config = dict(
    num_hidden_layers=10,
    hidden_size=224,
    num_attention_heads=4,
    num_key_value_heads=4,
    head_dim=64,
    intermediate_size=896,
    vocab_size=4096,
    hidden_act='tanh_gelu',
    norm='layernorm',
    norm_place='pre',
    norm_eps=1e-06,
    positions='learned',
    qk_norm=True,
    attn_scale=0.125,
    bias='all',
    tie_word_embeddings=True,
    parallel_block=False,
    init='normal',
    init_std_qkv=0.0269,
    init_std_o=0.00602,
    init_std_up=0.0269,
    init_std_down=0.00602,
    optimizer='muon',
    learning_rate=0.00373,
    lr_mult_down=3.0,
    beta1=0.95,
    lr_head=0.00744,
    warmup_steps=24,
    schedule='cos',
    final_lr_fraction=0.03,
    batch_tokens=131072,
    max_seq_len=128,
    doc_mask=True,
    train_tokens=396500000,
    max_steps=3026,
    dataset='wikipedia_en',
)
Each number is 500 + 25 x the weight over its row's rms, rounded and kept within 0 to 999. Layers, rows and columns count from 0. Numbers have three digits each. The size before them is the row's rms in percent of the matrix's.

# k: layer 2 attention key, 256x224, rms 0.118, rows 12-63, columns 56-111
# q: layer 2 attention query, 256x224, rms 0.124, rows 13-63, columns 56-111
# v: layer 2 attention value, 256x224, rms 0.13, rows 0, columns 56-111
# o: layer 2 attention output (transposed), 256x224, rms 0.112, rows 0, columns 56-111
k12 102:491500446469519513493507513458501481525497498516502461541514509490493515522487533504503483466521505527462526473501520492488513527524493528502530488512477500501479471520
q13 100:463477502516540511464454479525502526460475510465515489545530486460479503514491539500476497511505480495482470518516488474471489492529491466484506515495554522538501536470
k13 096:515515532503505567496498439473508542480494513477511492515487527534482484469494514513516487490497497492528477525502472529519498501536487481514502543455483518496555459505
q14 099:537506488460438485498462514494518487512508512446493475491481528508502501496489549448497528528496531496497541497515481503488519524476501533526516470485446487480453478479
k14 097:488507508482519533496503517507508445506531510499537523499468506505485506491507486480497489517545455506524527482490544492488530517481538488475532466455481513529533488531
q15 106:507452464514512465511490485494470497465513504502462463492500503482493495472512507555469491514525537484474498476507515532519503494489445517435504504504538516461506525504
k15 108:492497520513483484502504528508543511523478498457437508549516468493522503472513532518471508500525538519503478506476495440522460526519484500493498468530493511471469475552
q16 090:519505505516492477491514466493486515481489451563518468451488500512503457472495470528462490476487514486487513513486489539503457478538499540523459487532489477502515497497
k16 110:476506494535510517522526491506487498552500488509499514484509522487514459490503453505503477522504493495455505513533484505515484459556499504516466500516476540501491507531
q17 099:468527528481496497488473486475504488528492481480541521460478484492506484451518505500474455475513481488537517499543501492492518519501531529495493513479524515448490503488
k17 105:501491485459512517464519498485477506484560456492491470492532523499478472504495550463522512510549517495502514512468508510465491518583486448527442491481502542519483492495
q18 098:508502502508497490530504464502495478502499513477480475509506517465475484544503515480498472453486528522498498481532513523473471516491510486477534493517468486466513524541
k18 099:494492519477549474507542494504536539443487507500511535498543437495504536498444470497526498498509518506485487472514498485515507497502511483503554518434526488486496514488
q19 101:495490525530484516496517537519496484515549498472529538494491512544497515503486464485480491522521494450468494540516505501508508516500490493530507526524495504480457508526
k19 097:519500467483471495516502488523517512481518467542502544547472501461456478480451517472522483470504502504491510490481523478490533483489529531482519475461526484501532461520
q20 101:494502485492454527516518489505502505494500508467526508476520500505535531497534504488520501483506497481497520513487513504498505492477524502480477501493503455452506528495
k20 105:503518529472507512502494528556548511480507462492490472486531478533510452539515474534506500526522458525530504482537494428531504502516496463516503494506531536507537503529
q21 103:503492506453454524471456530499476523524456518511511487548482481524447481536501553498479475494477519463540520503504476544507480488501531476493498482500482527489501486534
k21 101:529516470501481487475489526526542506500525524530468495534487485526474487460468520490491506508447532465484549547520508541567550511492463468513521538526502459490480517502
q22 105:485497507509491490513461524543544493498513476529525483475489503533479463505463449509511488468489517520519499514506508517497529528515521500488519483499471492497501519527
k22 107:529487494512501475508556513522473522494455470565514541445513517514487523524510516518487500512485506466498495493537530520486483579480508484507479480447518512448499513509
q23 095:522505493488523525500466533521491450477509497469505488510480494520545513486531522489497508454497556463508485425451519508481495514469480516481495521505520458507491498488
k23 099:496518458497525491473546471490490481436471498523501465504512514517558494495494493509500518511544502494497472491489506497485481492500513530506487462502497501493508493452
q24 104:480531515519499557469485485464520478490523524474477520555482500495493527553529479524469469490509457461526506525521468494449532489510481515497503503478478503500493514507
k24 100:525508469424519479533494501505497534555514525504518494512527551495509525455509495485516508513492447492492501495502503503526528484509478494517522504487510515489496476499
q25 101:508503492518504497513453502503531447505490526482512485524476493477463472498501504487478490497479531510460543494451500543496458509564531487462507511535513472476494500525
k25 096:529516499465537555448499504479490519477473531511497489512535525479468541500478521497523517508519520492486502520519536452535549484470550511502515492493499477496473520508
q26 098:500546511496500438505506480521539488484492528507488468502482504523543521535532504489522472463483455505500502502465517471525491514533476499523495456476473509486542486505
k26 095:502480525512490486475512531509475534473512488484509497502498497524492497519490464528500481501500470509534505467496488496552486516476520554528501492484538492482473490499
q27 099:483529513511456501473543508490523473505495480508497478478486490487526500534533471456477510468566484507488511475477480487511464525480515505487507476499549509502455470512
k27 099:525490519506455511525442494476498475496456512490526466510530534456475469512519499515507453522500466535490519511454515509526452452498518478487513467498500463499517481458
q28 102:480521494511509513489520574504531501481442506521519491457490485480471515485515539506519466506513493525504482525453469498522495505505467456500520527505541465469488500506
k28 103:521503469535470526509507483516520510481527475517492502525448483501506508482462525493464464501541505516526457510516538528542474494505461466466485479488529490443502511543
q29 104:519460520518529528523535562542486511506502481479507464491512480485492490490499470520481469473468476500541474518517524508532490513480466473530496509523473508509547525502
k29 102:504513473494528524531493477508540504501536511494460500481450528527502456468463531487510493485467505525546499509480461496482539482491479524512495482502512436520447464470
q30 098:489502510500460509538510493503539497496452519518479530506531472496460503573532523465497556516520491496518496522534463488453521472501496486512510453506497521491505512470
k30 100:519495514498528506493486522490497470462507537468520515450498478493522485528530469516528526520506510504500509450480521512515475487477565484523509481469526485511479465516
q31 103:463461501503503509485502509507471489499497489545472501509488448494498533519492507475493531508505528488483515509557510503529566492511497500505520488487545488528515480534
k31 099:507530480499463478502478533478499507480524546496490539548497519486506542520492496510517486558513453495506507466501526503491485517500498515475499474513487500529462563493
q32 098:495533498459473472534483510529543529473487509467492521512532488471441481506471503534503493526524487522448457500509505519479521488476493512526495462475488472491511538511
k32 102:522479496493489529522521523462470504536466459538452486473475465494505490532491518518477537497545474554448496536482465529464511500523513441498529527510522521465483564493
q33 094:495513505502473528514529492479513506526463487513496533502528520473505465496550477488508536492498560497468519531531494512470493458488499485530487517517482493522482498551
k33 101:528502499500518528557466506495489519530530505496486480511516497487428493489523508530485507463545506516471490515521505475544474493486546479479503503455491492462492525490
q34 097:512512530447494488513475489483495542439496499490489550496478474490456512514476490536500502513528505464493493481498504516533499513520496480475484509470507468515547492530
k34 098:512489514513485465476505505512491479519537500491469525506523477541474488472499531552463498509503501494499530535486525504522507513525481508475517480544491502481515512494
q35 110:435525526461512508474493525497481511506512524517502516527502493495484479497496510502511512495533508511493523487549514547489488494466469503537522490490513490515484512508
k35 107:491515496492498458516523516499483530503501460513499529520524488530509482547511490516546493452499490507481523519490482495527482549535485492519465481467489507463501502522
q36 106:540494490556510491515495508481487536464514487527513499483508513502539464521504531463489500503522495465492561465542541481524472472538528500477480516478514498507523527509
k36 102:492492507495488439514518496518501530506481491499473461504488527525444468510482460476479532456481526518512526528517475509515538477530512500527483537471493536496480466567
q37 100:485495490542513523511516512475487466503531524483501494511492511498498475519509501522493496475516503489479458506521493520532462422508521478465515503469453481480504473469
k37 102:548505500524479469521517459499510480480475547496524480524503504492502485516488508524518522474490497518488504514468497544516501426494509489478514503525527519503523477478
q38 096:467498517488497503510483457487468459500497537485497512506451516470493501516468469473499470498498481541489579533489497481517494465494489494520551521505500517542539554467
k38 096:550480469502499497548495469505491506467496548501510503528517530510480513553524489487469514533492473512492468504520482531477530529496493487495559532491478491512471486497
q39 102:519554505530472489483496505482511465484484463509487455512493506537501518526518507468477493493494467513477471521498488522503445506528497495530514526480567552510476514516
k39 103:529503513468458497534506547514500559495523518518478492498503440529491514506526503516499492510499436532489512510479457497502521497535493533484496442541513512458552513522
q40 098:532516509510474496531466539499536476510463502524488527492487527532506503553475506511495428467488492472449499525527498485541496529504515507505527473534524504493541529495
k40 091:518463516498491472479441474508559500512536529484509510506540490505475487515544473523536540512456527509481517462506502483510523533490464513481487518524487523495544484479
q41 108:512500504488539510504491529490499508522453503533518478520472530486506507483505494538487523504534516514486499551528487544495505523532473514511520509511506475457490520498
k41 101:428517485505503488536475498478518515501508480530488493485529500506506514489529533527548495480507533547490509493488490518531543514493493485463431522519523514458524478467
q42 100:532481492550474525477477513542507518483470539495466532486505508479506507521505522517482455516552517514560473500513485447511442501524455479501472482504490513485504518505
k42 096:520528483484462514491535460483521523512514477491517471451540501489487495492467475508501430507497463499495480508509529519520529520539441507508505482556545488504492459516
q43 098:534508468526498488498526470501519505519481518460467509527511503506512551535513488494495532485528491507557504484500553470533484490508481509491511481490508487487484513503
k43 102:549513519499511514524492485504545473517514532513503467460503544517548490512511483537501481473544468495508509498500465499510485480501488520507525475489488490502506483495
q44 094:511560485507444523497496518518494489474492522567488552521480464494504485467526496520472559468508512497519511524486479483502488477534496509462518474494473470512501488524
k44 095:507534471510439511524511479511519543496481518496472458509500529518473527510483497466491451506522538445491475487499527479476471510546490456472458466541471508436503503479
q45 101:459557508494498503540509458550493475518521519477526476506463480499476507471508468492476482492499469458567450523524513502555499517523478506514498526506506492512537508462
k45 096:519528524499490522521518513518493482493532479567490504499524497526485508512507521519493493495471465509531477486521510482502452497530486505555481504547522476501527507472
q46 095:505528526483532487545442504504516462504512514500490495507485498515509445495521512494504502489494517483507490535491511475539501483553490504455531491445508492486461489510
k46 100:490530523483478524475516546525554518484505471524491500487542489523505498469516534527529529499476519538469489509478523480555495504499492501522503502496463479485532515512
q47 098:560468527477532519511502500428514500507538502479481468533531525538487490483457519506528516524488499481521511496534503483477514513485519535472472504547490524453534491506
k47 102:448486507489471484478527501500507484485500530484466484484492494506507517539567511527498547466525489457516521500448508500516496471505506496560491491479555488509500491461
q48 104:454482467499497485502513464540525529498528495517552487489522491483507486527513518510544511477515458473471471496495476433524475493446487473538479522451496527515514495511
k48 107:499497539483495533506515497496510518479479513467501473500462532476494518468510480462462460483508514538529444552491476460482521478503530506475516518518528510510550488493
q49 100:496527494528493513537492483471520481503521450450480462501529495503525531459498498533579528554481530502491526469524543468492497497528480540491506513519486531480495475526
k49 096:521466524504523478508519507493519535546550512509516520451529500549531491518587497496509469460508475464531498487510509486535489491481508505509547517529469493462511502492
q50 093:494466525532494479466521481480493515461511508507488513492459496503512546446508518501431565526542524513509490522488508507521499541510538455506466473514515520513508501519
k50 094:547511527482446500468459543469496532512522485526476495500554452483494496524484471517527475548488470473455468498503510507488491439471481545534487474489523483503520481485
q51 097:453498504499484456541543489508506523477509481495476508506477532500505484488482505477476488460478460516519490490516528504511476494500499508500483548464510506519528535448
k51 102:509507506553570537536506498547452460491500518506499453457507456507505507526468485420470483463494498536554511511491473536472493497498498535497530516448476529529461485539
q52 101:498514484463523496487543503472506521511541503517561530459482500485493461506506477484491520497516508506489502516510509534441531522515526514467481471491508500543532485512
k52 095:465440470433497498494466506480484516542448508453472519525560472513481532549498499486482475530503541483494557539576457497495480472482476562483513493485505504482515506494
q53 101:507499524470528473516474474479476476479489519500513471438547509507511523479527518491503488515584527510505476582489479498452543482462489510480512493490496499515492521522
k53 101:484519476484524491452503518512503516539493456468535483452510519501535475478534503541501527513446505503495517432477532531477486504483499539493438473477479540485516518487
q54 107:489546529486505521485481505536488503461527460520485517566525485480503516518499499457512512550522485501482484500518465517500515517459530483480479512482510523496516443448
k54 108:499554447555510509492493523509453515497497517514514456482473502466499482488481474476516480487533462511557479484480511524506481529466500497485517468524528530535527454486
q55 105:470486540540520520524502489553515562497488469491495488524489511507499523501473498525521536477514503500512478467488506465509508523477479474491508509474529524544544501518
k55 111:492516558506494478495472471528529587452512483514498521480513473567485499448518458516487503539439501517508494545485461484522490489506541498561511508506484498534512492525
q56 104:460496495466491524485478526465477532439471487527456470524486514481506528506505514493515497518521508515478520522476471530479504470496480491517489499502488520486480499512
k56 104:454543473509511484516527497497490497509520502487493546452518514542509471547524509542503495476565465530495501547487488509470533519497537496491466498508473539469470509484
q57 098:510512495536496530436525504476475479477500515485517475504501508483470472509443507470525505503460474486469529502484501523513483464527509493498503488516538483563486544444
k57 105:474508516513485536553503486493511482487514497493525514530497454532508494483510454485510470470495499489545523511539512523485516534457494489533461507492522530474507513495
q58 095:457506502501520528506531497490482513524476510534513489479509518515488513494504523554525498489522469487522503501499525515514490490481489503543473496453514521477498489466
k58 099:500485503514513473488468462515455524484521499486534476495457515463487495523508459475472490514524505521471519448483479513505508537537453439515497522474524469498527436546
q59 095:482504501497514522482479481516472462480502511499483458514553508460487519516498487515512529519523492495493484474495510451508487454497479492508495480473506521493461465505
k59 099:561475501533464523481495491481519527513486537463523517447475514488531506462507535496452485496522509493522493513457493482488515503489533515471463509520475455521472460501
q60 096:468501490484525468486509523504510527488524465493490459506467552494520523512466486467476536521507491512495500492499499439488512512504483512507509493522513572471474526510
k60 098:476485538512502547506517496484523527490479493473503539508488469532505489505564520547474502509565491495470506504458477517511529493476543463509476523473515478534489546517
q61 097:519535498488506514498515494512479482547494505460513451527497488503470508494505476523510484470491530409487558510498516453503488443483478512490530485498474495495453516511
k61 111:535481517514499484524486515497525460513539529474489470522502518523524423479510520520522507522492534492499516489490511484495549496497511539481512503482492485496469516516
q62 099:430481518497510470514484509499502541468499446532475553504489488505471508527507535491523502494545467504511504513515478457493498552493487447473488517483508509503512531538
k62 099:506475521465521446484486554525526519489530484519501524523499470526478508519495473484523526522491515511499496467465488519464507569494491504464537482491509500494511522516
q63 101:514467526479534495469476486479505470503526513524487525530515514532523503514491530535473517537487457483495499463501523475513482506519496503529486508522501491472507488508
k63 102:481472477510497478472506539523513504536524512498463490509526488537492528505506503557520476505490495518478501483479525495519551545502467484513530523494483497521528499532
v0 099:529521464548494541537507504572506515490511488504471525501476478536520448542510525501471510490458494515542460491483490518532521475564492479508502492450488481444501500493
o0 097:492510518495526507505455495494509531458527469491522487527517502501472500467475460479527490464483516508529495508518492495511489545484509474532508477520526517527465499500